From a checkpoint of a small transformer trained on Wikipedia: 13 layers.
Each number is 128 + 24 x the weight over its row's rms, rounded and kept within 0 to 255. Layers, rows and columns count from 0. Numbers have three digits each. The size before them is the row's rms in percent of the matrix's.

# layer 5 attention value, 128x128, rms 0.0506, rows 3-28, columns 0-127
112:132142110104156092129136121147131171123132128137142135124149147105108149127110113122162119123096138092102130112127143094161115140098135089156107117172111101127093104118130168158101129171163148123128128144116064136159155135093104150121152086135116119152110110142105126155134119106112123168122077164166087098117134123111173107141126136125075173135164128110145080117168112122122107178151
114:140108099132155069136126097161094154112104096168126147114118124179126124128117144165113175138139136169097090141157118134078109115122140190161120141182135136116096069177107114126104100106130150137126152127166116127123133097162142149108151091123129102094102152120134128145137104088095091124108169157104163126106127127147110116126098139136109140112149129162130139106135116144116141132130
109:130096058109122100136155101191086120129123057137125131139119099159097119139136148153167139133136120093149157127133136112097161124121103147151125131131108127102145094145154130105080108135132130111120125118106130083152138110094162124100090098075139136144143145125101124105115097075112131170130163118136143153115162112137114132128157131095127128093130137118142116169152126084113113086116
113:153145139124121121150153174133118127153147152117146092150141136136142114140147135133119142127144172101124113135107130149177142165139111176158156098136119141136080129109132166126145138096127125116127145119118134121105125200111114127135098091118110135156110151134152104153142140181131108079114144092168163141111129078135128104106114147142108134137112121092148151118145087165038119103150
110:144123118115110159123140103135116178126153065075109134130124152093133159115151154148108147117135130136135143157128119177142161131123125135133122166119147120093141120164142103117125110146131140155106114130167145133181106141148134097097149115117140135107081150113127152114159074158166143130165081146092100086109085116149133117119134121145142121143150141129187139107125109148185157168146
103:128138127099139132120146142117140158140133106111152129097164116140123109160091140131151115121115145130163156174126142152126174107129133110100107136158137123140180111124154152134142125130180142115135133108112153110105149106121144144121136139114135135142088097108158154129165143134163106075112139048110140158168083149150098133103101133161151082186143112141124119103096076108112089114133
106:162092103165099178145196114110138152131120155112139154120143127150101144099131095184142138139182169134072090131136151118134080122127118141089148124136115162117143151107165116120122136146109109141123112118124101134102151143159114146130090137104107119141148139101116138188107113102159146126119125087127092107153124122139137131201101127143130112121161128119139120101088113134137145105137
102:082115123106088106158125144139120120175134128099155089147168144178103120131098132092158148107098155131160149143095128193132139095123081122099166162174119122124118139116112111093130114131107164150134089145157167122097137160154133159137115103129118133117126138134096142147134144134157130120089108148128171140131132131153114132119131159106168124112146097080146152143141091132139125183120
106:136119106164150132122121121147156093100113131139163076112104101111148103104136118116145126152140203133107146165076060147119114178143131118101168141141119164117132138149123188123129127157143138155164165104129102122153107109114097143109125125133118135157135113115145124170107140114190117103104120106091179142167096142116140169135134121127142100136141106129135144127155107118140121134145
109:125187115150087149104139149106160167124150112147099145155116130144172090099128118121123139123144104097101143118108127131132125122108136125109143189180114142158139119145140151096117143103164136133143132115111160110157128162102131153142165095148138122110200115163172132118169108075126158139116144079115144130075112096125093165146141096116137106146125146144111099131157134125121141138131
106:168209115097123147110121101135172113061114138116156157131132131141162089105110155137142160111139104127145093109124173169086152131142147134113150137134129127141096121153143126111129125145125117121143127096121112108112149127114125087092147080138155098108140091127106143160134122142138148095137118094126114164131161116156167121110132149146146145124145084181177165119127122145142087139123
095:115130125112112092147113140113116136086105144091078120190093108153116163099129154112171161136118133115133142153160116146130108085108111141138139128142103096125145114139139181167112158116118170121135133150114141088138140107098139103117165158114116136049123143119109158145124117121093141125137158131112121123168079126144126121170147116148097140164112149107110105111151121122104067144105
111:095147157109075144134093134173119126106100127107098120142134128101099124137091153103097126133167112104131135165127103112126143083141144115128080124079130121112155114134110110074129102128077121156123147111136097172153095134161155132126136095135106106143165145101167125123138141156123131136112156142132156152119125130142151101098107175113135106154152105095171138154108162192120134111157
111:136095145142143112132123109128107091102186144128122149134137096138162153087113148085106110144155156144159161177161123151129113096084143118147092114119110126093109148147121152151073141137122082115098099112137110107104108140145121145140125151142155141179062145087094121130132137139120109152141109132152135106093107128114117138161139120079132159122133135168104075137131116165151128118145
093:103125089133146133133125112162153139089106127142135158142124110165096136080132103124152148181081137169114139109110165128143117128173166124138160141144144130140148158163105151104176130107091125131115139092148116117134113132147130121124146148150159119146131170152123157122128104152085104118132138139173098179144135113163123132109128110133136120169172135069123089132065131126153158119146
105:128100137113124144115161118109131133111141102138094142090147185140124147108116146151099142077132084136103162125131136104161152105094129066112168149124162115112153159151170116124062141137137159129142118143104141129158129138197129135116152148140137119141107111098155124126107161109155134132102179136155157098127098114119109092164142121151135109152155125113120129077130115128092161107129
108:116162116164175132117121138127124113131171117136131142128129120085159111168156114174078067113144129148109079146086125117123123126117101128133134123090134120117109117143107136120111128094160119146096151148105141084132177152143097168100115144148106122146127115128121135161149130100092140112158131118152163111096108142117170147148123148204137114118174135111141159117071109148143126120118
093:119128105107151121131094120121117169140075108116141126124155163109094106135109115120158126132137131126132175126075112106153129128121167137139133116130156100102142150141124131173143117145108141148073167119138096088148181154128156146147109111114119138130127110127105121102092133094097125117156160131134102149110174143088126153124122125155124091077166140146085149151164119071168167148114
111:125150119108143166128134083121095173154119092156120158087129131109120142109126120141131120063128129170125084123116113134121133192151150115124123167097161134119149149090139148114107128098163162126123127129123119129153142076122127147121111154137110128100105124193089118128131141172117093165092124116128156096128089135115077122135163117121170135094106106120117124127119153113107158151091
092:093171143134122126093157141149105136115128091133112158130127144066125116172091081123104122150097191141140124099144107153098123125133104104130121135116123127152168096142128126115106150131148140130116174158091152112126107129118157103094123166120133098078104131135162147165097161160108144114152138118126132133118113071111141112104106147135130147098105050123135111105127114135153162148128
111:154123126151133188143121140133112128146149170114188101150107182165073084149114159111119166134134157120139129158136118133165103082093103153129106129157160138102093125117129095100088163104116091122130146105113121113123165130146107080131130107098103161104156123124114159130094116090126136137115140166118086154127135121145140117116129143115151142131097125170106094146107154137112137125154
112:117095145098145110107143125152135138118121141147145130132118160111128144166123168119116135136110118130164074133134111162133125141170149105098133174129098154130188130145092121121155149134121068149158117106114141141127097136113162087128118107114120136126098122090109133180161098167128130085144128107110127128139096127152160153195110103164127122094139121092079109178117124146125092140139
096:125102072107110167110134111155135152104144117120163097097109142146109116169109169138153107155131146097147151133112126119116095095134095113133123114167152144133070147115158156114100125104105105112138130136126150105111085106129108124094097083153145126100135105146123157137134123091119118164141105102155109129141155106135129104126180111100108064101099077097112131108160123126157152090125
103:128119101099122144137147127124086152131172118159147143146154155168067131080113093115139156107104123161136129147131110120146093109160188093072137164129155142117109166137169124108112118119136103133139145127149121119121145086142118139149140104137100061201128120136153098115113114149094145116129166163117159141106123101118120124160150150142151131122108104090137141142115105141148124138112
105:132104114137056118122086116139117115129149108086109120162133119082117116095093109158158147125117118132112123149103124129073142120172105108118092148123211133092144109165111136146157120105083136123116094111163129133126118121157076118153157129111139106119100131097120145114164130125096129103153116111139108133139094166128168098151102146113087130118121106131149152097135152144100136110105
104:091131143127137150137148115109091112171174081117116126121125132127176123132124136137164156156124119129128102113135132158109125146168140127129103149155117135125105172125165086114130121155082109144180137131117124130111113122148100100124119095109079130150124107144144105146095112119136105109142105093074118139214099109129139139102166124129169128110159125161151140149163111173111095112099
# layer 5 attention output (transposed), 128x128, rms 0.0625, rows 3-27, columns 0-127
114:074145155146116138154128137122100165105125167094130099070124154126140069135160108118080148146115151113132115146127159126140113117109103135125163160117154139144091141138138077140126129086134097112123116098146119095137119196148097107143116135097114170141148134116088157129095137155155163154126099117115133131141127112111139116129082161120162110092114165110082122135133157088126141134131
120:068145103114115145142141051110099110132144129119152161117152133144129143105130103132120137139170132111122094150141141088127119115146133140136150143120131190126149144150117074121123145197093096124155109128130126137132130125100143159135116132098140127133103159120123111193094141114141148148148145094144132133158145095119133127142101161128079140117126116133096155118071102160081148089141
112:110143127136139124119094115086118169150112149149109130088137157136153102103153123128108143118140145106104110140138130106120117167137116119172139112115137138120145122119113072133082116133101111107118142101072166106082139161086115164116114110124103113091089156114160109147136174113146122130120100085197125108147125113142129073110109118075158121145119105120143141114093123181120109143135
102:125125152133141103136151139177129142110132082129130136181128156131140105094143106094143121169150120109135103107108109144139102105129133160153146110137132094107163096149151122110118149097169133112071109163150138096123104152124133095110150113144143098133145155138129152161137145120101178110135175164149119130103146122138125107184151111158158136115148090076159169160110114127137127090084
109:108137097170159134125139119107129112118135139105164149114109129141119139147150143165122146159146061143154135167153122111156134103137128099112142136145123083075164163173146121118139094144129165156122119128131195142097123107158142154156141101122114134128142148102111127129112117087148074080104072113136135153127123106134157102117121119138120144110141175141136151103116091140151132089171
095:075109118110151113127109114112106093098114097112115138145151081137095140115074134098113124171093142091125123143125132138145124123156125121149159086163131118126165118122129156178101137130116122149092115159162174143117172139139096107134114103151110153149140142150158130139147107113148105098099133131155103116122160094149159195119112118105101084159102122130148099123129121160136137111074
105:165138163116169152152128144126117139121153132101084132124146124124137172145147128169113134139108098115121167156152109080117108083111092127088145124136142126192143127130118149144145137133109148132165117150142115096193103142092167156128165101108175109131086141141108108133133097130133112127148119166132153153124139160130116162177120109119098134152113139081142127162097122094111098109152
102:100139158159190069180137124158178124143122121129149115158135178161120121133139103091136130136111108150121139112123115140161136100155142140099129140140119114083165138127094121102105147111098101172134123113136149121107123145173125129124107110136063107098161116128121155148154112129157085126102126131147150090128106149117113125148165090123101096125151095130151118154166119159087116139154
112:106148105083148123093093148133156135140128112126086104151193075151123173145123131115178149129121154121143132104142128094138122109106147146136110148158135159118124082183126133113122133105148158084140116125124120146135093074138129134133136108089133118154149123138152098136131128116158153164072106090128131113143125108130127135132086112159129131112133075129154090183139126110112101133088
109:161142137139125131144093163107132127118125172134148099117093126134167154137121134102161093117149136118129118121099102097128092139109111142133180128112080133118144157147122107108123142171165158101142138138093144134125124088115109134097130132153122128147098134107082177142148110160173100116135127137136147132163096091109067164144111156137143080139109127115206139145146108114139150096105
104:079142140103165143109151150114159114103136139144142110095184102163100096158124152128187138155134081152135057125134141140132144111091141168154153117160113141107121102118094123117145098121130155153115123130115133083131136147109073164164113148180124124150113146126147132139095116116162138129115130142129104129110148125129117145076102111130143168129120177126147158146140148123126121086118
096:123133171117077135114136090098134167151076109105103124127091163093127105135122092142129172112135089116112124156133165152185134131149145140156175109087125131114103107153103072128133111164127144136162110147165109134122123138138134121147114127166115128141146174096133124179159114137098091146094106118150105096174107101143152163110140132146119111150130136122111125119128153150148163120113
110:137180127122101169170126086106127118140119129191100110140122130121091139126135136106079113121134127104150170144079118126118180118149138170169096158172117131119142136146125131109134139121132133160110120118155122151101132122148131131153112147095147151136132104091129077102129139127145108138096160142124173153106105130162148091148183091111154154145134090130157159151135132112079132104116
106:149108125111118167140163125120108170128147081102149140113141127128097109088152124091159164117096104143111141131141124119126147117106140123080120116107144115119136123165110157131096110094140157173097141179136137123160183119102153107109103131123141138111149125109151179145115143129102178161117071119112148136158117081137126096173090119102121148108139133104096088113123101138136175131128
089:165119126142115128101123094142154133102121112121156066103149133120164159148159143108135132132138111136129158175161132098098093117138153157136147145108171142103157126127072129160129138123147076134178144120138069132124093125133128116174114136162146092153146139142140094112115121114121142083117135087104108098106108161159090102143121143080129120139111111163175130108150141118116115103133
102:153114132147166137151096129089080080106149111121136121146140095129153122071138139143119124098102100158177126158082149104116154103133106128119161126132137103150111153120103104162122105127125179132140095130136154160122106162122152104146095098117127128125095102094120101152175164058123102133147096158137146168188145151104123130148147137117109151142127133132124135103145130101108124117117
110:108141119103099083108114145154094101113131127157154142137115094096089162137159124132129122146136151135114100124145159103107139140096093120110113186130119162138147140104112160114138116114130141127159076140138125124153152110136131131104177162104104131167117118147105134140170173168127169125150081134120165135127189161072101158115104085156116130128126095117162132117134135096148105113123
097:110158117153109093120128155111146139125134174098149103114139168158109168136122106163128107141131109149154140137121172158111117108096106131107107132128163140168084115080149091162110108132074130093117130143114142165117157181116102164116112120137143133148108129127116121065123147162149106148122130087132097129155148130134085119137114115118098119086116100151125079106155162158120127164134
106:127116113183164126117097124125112084122107114140153134143096102107141113094076087135097082115152131136110101175126138105089112149094141163152115177137129096154129098153111167146114114108132112139058130139084144140107112134102106147141131113104105122101122083134122156124117096105124089122160114117105149143125113123121160161116124120137109097085106122131100132136117103120136147169180
091:131135187134126080104151131156120130094124154182142102153131091087092101095141134147128110174124186146128115155132172129142135142126122118111201136139120127111123120126150126134104117136158161162112135070172130177128121120132133158136122175141139156165110095120144118137134180115133107115133172125152121127085134116141131136102153144125118176117086126135124132135135127132156139102156
108:141146135118157122120151172140147153135120126090097135101104171111115087163093124128137171147129130138163125106123137129126145105142113146079134128133140127124152135162118122100129163164082138131117156134156104115133131142083123134084093160122154119165092125112053087121167162122122158170168115128102129129113100140153138144158132137131176111106115146097093158128116161176120133113154
103:124146127134080155133158060099123098146171087171135130131161126162091137168129145161119097130091096116152154105138149129158139147116117133112111138150135133092148108119088159128146142132140155094148145131109129087173096123114126141124098151119085102132154118119129166128154154155099082101112145112138145159109151107107138156101096132130112131117098134129099088160161146166155100107131
098:087109096140168122103128143135113144116115152147119121111116173110138109154128135117131171146092134133146108117084108125108079117124129115190135152112152118128143129132094116147097075120104151120147176064126162123184134151141137160130108111176088138127085147098128113134114114111153130173129144124138106143149098176172118163097088135120137113167114118118146144147138144160138146134124
100:185111133118148114148103147121137110153157125125143102103169173122155152089100155150142135148118102154169140129144146150116121108113151113103137138114148127126137134173094151131122132095110142126155114133127171137158124155146050117178106131152096117162151068133086099131147118139105140132122126088137147126093124124096091140129108124098115120141094117118143173097121079097092130148119
106:100104103108121135117180096132147120099104120126154169088162150133111134110111112151086130143131118131095129141134129151144143106135138150169112169150102117150099174115108127143109153123142125161174101143142151134079153097115120168133149094153113155144147109098104092119115087118139099139090115151094151156100130140121144110119168140124067160143138142064124175157138128120113134112111